Part of a small language model's weights.
Architecture: RMSNorm before each block, untied embeddings, normalized queries and keys.
Each number is 128 + 24 x the weight over its row's rms, rounded and kept within 0 to 255. Layers, rows and columns count from 0. Numbers have three digits each. The size before them is the row's rms in percent of the matrix's.

# gate: layer 3 MLP gate, 256x96, rms 0.493, rows 9-30, columns 0-95
# up: layer 3 MLP up, 256x96, rms 0.477, rows 9-29, columns 0-95
# down: layer 3 MLP down (transposed), 256x96, rms 0.41, rows 9-29, columns 0-95
gate9 108:112129127172102149121071156113129121092140150132112143144083133146165100121150167112164135139155118132095174127163153121148115129174142135132129169138142116110120114110182144118157121113101131111148135107109093095088081132107113138132153072142127126081134122122133119099108100120119178127
up9 102:153123161153126104120131161137127131115096134120194163143110142149141086105144151169098114147129125132172154155126120096157148130148137098121129119098117097154155156110105133149149147109142084115135127172116154116143130067094130098103134130117091150116143120188150146097101103109098132105
down9 096:135125134104182154127082132112107117145102128133096154105157118121127140109112127133103133139126143118148127130132131125169098184140110155151111068122146139139159127155119134145109114149081154151166158131149121155144123103112135168105046147094158132110118127162145144145171122095151161145
gate10 086:144132121115109117121124162157124118103127120104120114122180109139117120167156066133158100201081111116093091132168097088124152114116139141112134103142119144107142133121144109113118136123075143140180134116122140109128121099142113139118137135101089140126091131134138082075158106103109149138
up10 092:165177087150133105151145167141197158139136100128107146119145110135152104112116095101133116105100145140096103148126100132157153139163109123160115149128118129130093136133128093124115125125165121119167156116123147110151100092141116108117089113111171169090158129121090121144164099118165099123
down10 099:138086134172186145116106125104116132147097136156098126154112152134144164103136137123137143071114119152138151147138141149136073155149137129170133138123117158094155123113156137152144133165081144144097106122136103132135121160143102115136143191118162136136139169124111170145181120153127107133
gate11 095:121140127106132129097108136100095142151084139119149118107148120163141110096109155120067092134143134161118141162141098154143097184112171129140147128129089155150106141129143102144118153114136107186148100104112116132147131178134130162107119160158117094137108100128077136083120131120124093120
up11 109:141117155119147110140154082117129078094122108144100099139155074136196124114163140121114180156110135113125102100111106127162110111129127090129144141145150143145157126147119086106116154144101169132119142153114107119116125133137130123084085131132046098153118121161120125128131138125110127143
down11 104:168142176125095150113127092129148150128145128109148156108112099089105098107090129140155111151137121137141107126125109133104119092110127176111123143176142119054128129153139157132099103143136108118139165110156146147133174114174124141109184129091172164126136128110129134139143125090106116143
gate12 110:126096063168107146139123142134106161139159132110155120138105142108153170096133136108123136099171150085098146154132106135120108133124104132124136087127104094155141084110135130128108118111126094126144117112157139120135102145125119145094154170115102113107145145138071149105176164167121077118
up12 107:114165105116097145185153140136166157149115099114132090115144116119090127145118094118100155144087095142108123139121089102146131139124092119159145081114149108090092147116119109106140163120122113138100145160152152127119152140089146156153146065104115099139129110129110145172104108159111149126
down12 104:115128072120114150115195115123114076132097156137162112183163171106130107178089125125124114144131093144152110155125129140124146109145096104161145147171094104145112157150136114153164153149127111136133136132122140132118110125118117118139136118126122160100110123082133141102174106104178122136
gate13 099:133099132075130169116134098125114100155165167106130108163098138134122134083148174144095157107144121144134140146135084118159091101160105095102148157124091126124174141104133131150124150115157151061110138142142132134120107113084105165156131069137123125126152117118128127110115136114107135133
up13 098:138094127148155148124147081110123132118124135119126132087150110116130121165112127107133121109092120138117104152099113168092158125142135160080138145163121139117073106159125093117146114130127123167162096158186161126081133124134105167143141102104191116130119142101101087102139137113114156147
down13 101:131104197100168134162113153146125145096107139137137124150128128116136181131150126181148142115129129062135156108087125115120125091138162064102146109123132144124133119149137130137111159132140127159100127113134117108164142152106124121128113140131073111181142131167150084122112117100119121111
gate14 101:090148128091122138156187130104141150095144120142155128138083134131191136122148176150123125159132146093127159121126121160148128171173145130139146098158095134096103092133122149120112146125095103134137110103152125120123140166168126125096110133108113112101078108175120109101121123121094106140
up14 092:135145142127174096147086144110119149123108116101118118146141120133127117122104104117151106149147130150165150107126121105144119123122105148144143067117093167138191104106151112107144135132112144117184110127151094124152172102113160125150168126155095161144084122125125093143124164114144160073
down14 092:147109096148151154175142188097144147119131126156124084145089139138155127142123158141121127092142127115121140131153155158113126116134138121109150141118132108152054155124116150159117142085102136135074169149117115087118137183139140136113157102156156107151093126156146145128089136152123131125
gate15 093:119129054141108118115128132141100137113118076082164116122122113073147128108123115119124094110136069111157118169142151112131147126135102080098159140129112110109112142129128148133142134128123095121109113093157121164124105133141118110142157131109127112090133139125102202099181134107143140117
up15 091:112110122104116089153116101122158107092132123125100108137077105147111134103153095054164128148128130132153131149133145159127144151097128146117116157100141081127120098135147068119143080084153113092135089132150110117123098083137113118113145169149120128164144120097141151123122123111107115107
down15 091:133126156135145130076112109143135112145124149122055103153110129142106142165120099123119132170116143110140131116083178175167126134175132112158116114118111176128147074120137122117129133172140100148117108119142140125116116128164117130151153142158175117160107095147128082102114138088125142114
gate16 099:119073130115142102155106120139121111136133135143134083158129101139140065124144107116151126071163105140130169127102125116138105139154169093150149147142092158150100101144109152127114107124093110158134131129125121130137118131143092124134159150112141130124108133130195136111100146206144095132
up16 101:100148137138112136133148126121155127132120140153153129092119127154108130110148144112183149144088145130140104128102116108107136187164161118136168115085127135151121122116107136073130141115124146104094122153151104102074122090127146167135103087104149130172123131149179108121132152130173178115
down16 103:093175100061107142123155144110091146141132151113153124178142114080158124143100184101147115153126126130122106105184135138104133134108079131112130107133127134122110149098119148153113072107145139139178161073111121139118141137127142161113128109128145137131091117106107109121140140117144128151
gate17 098:134102101134149164113119090140136092136127134108097158092126178152147097150090111137081141121123089149132120139123123124137095131111186110147166133139099096113142102116123126113108135140129117122141134140111093115148138123141082136122135151143151106071085171099135129135108149157085104190
up17 099:163138108136134074087118130107128144158144109106097116114086148117113125087121088119132111116139140154119134079139164095125140090122105095137124083134104138128065154112108146109134109117110137134069116141159133089127114108137157127145160108142155115112137109159093103077093159116125145122
down17 105:113134108161090132123136096147152134148107092125151142172116159118134140111103094107092142084113105149083160177143128173142138154117151145153131117127139136099115124144113132118148163122106101110132214130109113160111109089150136142114111152141105175132092123142140168154144112148140131140
gate18 099:146179125151145124140174118135129177140137090135119125185136149123112165137115125101077119106136083145091114129134160147119113102119109143110135128151139117122099124118136108094114164141087115118100163113141140120125143106087121119125189070151114127154101148111118120098093176107153141132
up18 101:141143150111135159112151160117127123135123128118126144110194106097131145130161132112102118147161105079142156072103139101114140125132138132101132104099143113121131122118113136159109140155115144127092163136136143128131160151140113117108142170079120113205112113122116161075127146121188124167
down18 098:123138152105094138120114137149120129152120142096115153156099129142156083120192150134134091139130143126150134122129127085138128103115092116105137154183166114164131148126132157135141149150164113121120117147087117103159172118145141146139158160138114104043160129156141101136149121140134170114
gate19 090:124125150131154150126148166115124171171106128144132135132109122126133105135171158087119124175166103143111150096108081072142138145113139144093174145125128121128139125158168097156097162109121137125116155092127134120098148107133140106133128129170171125168103138149138094126104094092091134160
up19 096:139146130103181168142152138148101099151118122166118140112129087144118086133136151139110113138083103139111140150123107119107144156099131145133109105137058123184141067122130092096100143134098153127174137132086148132170157134157131128139128160107150126102124102084109114114126130128148114132
down19 096:116109163139085163151122127114104112151091120157143094094130115150134124118132105130110163116116147143080143145142080113132128146117091136133099117088173093093134102133116152087132115167087097140154121134117144110126153111144103093154103154107130154124153151116115152087184141137177111131
gate20 086:153140161125116099128139111170090129149136100146097122157123111135174136168115127149097170133165138118093139138142150116128172135111109163100139090125134149111152122148093127116135146168145105137122200099139120166114154152110163137118137095106104088153135155146140174144131089150116123104
up20 087:145146110123114152110079141110112107120129117147103134104157112114124076124145147136125111152101096160187107123154084144165085103112106138097140128142160144123161113113094133113136124096107114129148136121151143153128151166130101115134093106107131114164099109179138148118091144054113135107
down20 091:109113128148150103140117140117131121124168092111117107087134158131108146131143165103174156111100148141066122118169120133140102081091090136161124080133164112108130138141162132132110114138080140129115080134134138131111097110117119134142116115113157143115114150077149056099120136142105135143
gate21 095:100139116106084105115104131149075105104148131117117128131126121104133125153156122105125124100142147101113137138106144124132139144166159128137146148093160127090082125172103173120078155157109122125118131158086171119115124078108088123145127106114118167085146113100078130119122159134129163159
up21 094:121088139120142161142110143153154105151136126113121118133090125129150122140104142101125098064155133167148099133140167149162133176122171161138134125141185085133132146145112151082118104111110086119087113108125123088144112148151128109152163129142134146085160159154136138145084144144142140119
down21 102:123111145116168101131157120116134115146122123180090093129114127117106151166118156133144138160131112126186125128140115126148119147110098111144120083136089185114096082139120103099098095170169103140125111117119155136127169123126098169113139128099157122162111129132126102076115123088106112108
gate22 082:143161125104120117090128102147096086114132142173106121114107115111090106112150129103082135174123103167113131098184125125153110105137146116129152118103135130095139156148114147074127125111104109164124119116132167116133112173133161120133117163151098081103087152139137138084150130103140157147
up22 091:147109120121148139121122113152132132130105106127111109119153068133146097152120134132151140109122152144119093119126170141121105112108113061150089132142132104159146134140129119134094127105131091090144166162095108190075119133108130130115108088111134200111123095123135123119182119151115148136
down22 094:113092127165148120183132178099148153153121106156143125104107168119119142127106157112139151112148146121118140094122163133131128126127116110120132156165171126161133104096072165161105113109143184159113095099102117121150134113113126135131136118127141166190151138132120095151113137159094111112
gate23 092:105142153116116081123106114130145109112118097139122146160105066102187142141091125093150115126099081112115118135108133106130120152152133158139149088089123141158143122135127159128152099172113122140169147122141113158086068101114153179127123143121130133118135143129120092158139079133142125129
up23 093:139149151136109140155180119167148153130174111118122128094145112086095119090101133111089119126123088163127122139144095121168127130062157137111143126107111152146155161123141135097113136129101106106131142153101146104087141135093094138098080111141133144077120138148110143103095113135125149094
down23 093:135124098145189144145103108130117130159103160148128125109155138120130139146137144131133100129121128137163141139164125171147124186196102128127105154124149082105120117102108097153115140127177131142164088135107123116117128133128115091142102121093139144094115144117129172144159143101092089079
gate24 095:102081099089139095145126125136144128131169113178153118126092116139144157102081117128108098183123117160149141126132097102140117111156097166143145107130151177145133103184154112129128132175146121146167128109126143089125121122129145106153128146114093116120124156131101119086092132136106164154
up24 104:131119146149103109134116115123152119156138109139130137114159136115107108135148185059142164140154103130097179115133101142167144140139094121121155126117098137057130181108162116111140120109143114127107137153136199114141114168154145111120145152154120132121105116115162130152125132122135077132
down24 102:139122155152160149111078111164147103107174138140145087133122153125090138175108117154127132184107158123109138129091118130137127121119190102122124108118137160146134148105158163129141144136129129124103170132136126115123135131134122115182094118147104123106074118069080111130135111144088128127
gate25 104:167158108128116118131114143154113107106146130117132127104135110162118127120190151092122096095139132131110176094127136120160147094172160124118160107140142138127162124131100122107123144092148108132102120097149127157092163135131189102117112136126132082065132168125075153102136141138130147117
up25 121:177155104129121097158150104137105119131116129083100115116126112179106109124165151120109097076134146152096153093118150126172141097164124105116149125121126117088115115119097103163136133115147110103087108139129124140123140181122183101137126112127142083093112151144106163124122166138122105157
down25 108:148162150141112110126127136131138144098168091108095153139160114138129122152123153091159115060115098152133115147110111124122183117154132114106158095101143140140160099115138182128158135129147143125111132107139134142122158111102123122140146159111118120024128163111094106128130128124124143141
gate26 100:101132099171094082147215159113144134142108154127165104121142122121137162154127130096143116135114147110136131129123175117162107145118101157116151143092147106111149126162105168114105144112114147132117071111110145130135113131162145149106170134116120128117164150125140092152092116123138168153
up26 091:142166149081152143113115100133106141127127110109096136136111038153155114171151116073127177152123126116121138114122169108133138073096114129124132147085102197115157134118134121127109104133143137134160111123132121105150101136120105138147151101148114109132102138132141158152106143160128142129
down26 099:123116116105090151118132061145109080140141143128138181128139112156114138116136102123130121094137101134100125121175147152103091109149146148134138133154110151147106114137115131157120146120151101085145164117149119181113143086129097116151159111152089145181096141144163106098097098112139130152
gate27 089:148187084124097110126104139112168120149169140134086100110143136157153117111140104139149093143116152095112069112148141078144084131122114126112149178121120154124137146147161135112127141148152160169106132116146144118136145123067128094153096114082128116132126148125161129144149131138150154133
up27 089:165104158134135154139145114081165145124093166121104098125149178103108118130125138135115118126145113135133143105082131141147159106139144078125131111095157158099117108149132097147135141175118138112106173130115069119165095097106150128188101104129100102124145118109110128136103141144138122167
down27 091:124119157174120168184154094101156118132131103130126125115121118157105105130164116092104144122130178150150161095183135141107111136112118139121131146085129091136137112106096139101090146124172127154151139134098144132081086137173144116129131114164147125100126111121123143095114134122083156156
gate28 100:052139159114086124137110145138099117179120143142115098129132148089106132135131159064117123157173091088131111119118138120129121143150096162095153126128142127101164132171157135108128110132128127155137165128139122163117169149148104119095146129129132111142112141171156115126094128140082121150
up28 100:125148106136120105062111146106131101157120094110115138130162133108114165103126107130110117123116167118186158129157097108133103118132113130131131153111107122118135092119158136175142064158104142131125094122145131099144135094124150140096112102115082090098143086114117135141094090136086130099
down28 105:118110131092146129123167105082140139127150084120131110181124104148171169171123094118138149164122154103129129088128139084121129112107112088139132105160132133102088139124161135129118149094146128166120109164157145128155121110138134126135174159148184124176138131111110153105101099135100138121
gate29 091:148163087087102192128082155132083115111143155140145141117122136139097108157138127143147150120118100115165147099131154141121124125095137186126157097095154141135092119136117112125133114158110141123138084089094104165115113143127121149131163122169142144119120132166135157130112098140090115172
up29 104:158132170143088110144152155141153133112115125137167126153129158124133184175144127114141132160164140125082127135125149131156156148144119087126084117160142095111149115172137142120144137110089112148135150127177121093119186119163146124121167124116108107117141138151147154099109138072132154130
down29 109:163145121102128165153116116094113143119144132135131203143114138162100123146136123119153144095103145133166159090174113145086121123126119171120162152120097157126099122126126096133092124155138135127157108142108085123135096148114127129122142105177138117128120104192146175137124103134112112171
gate30 101:100153108121144096111134163100134076120095112135113144145090135155101156140100132106137139110073132145175152161095114146116099150163158153160156064144125184130114124097153140143124149131138131139126160107129127121155120134083118123147141144137106131103099084093144113094139111144119095118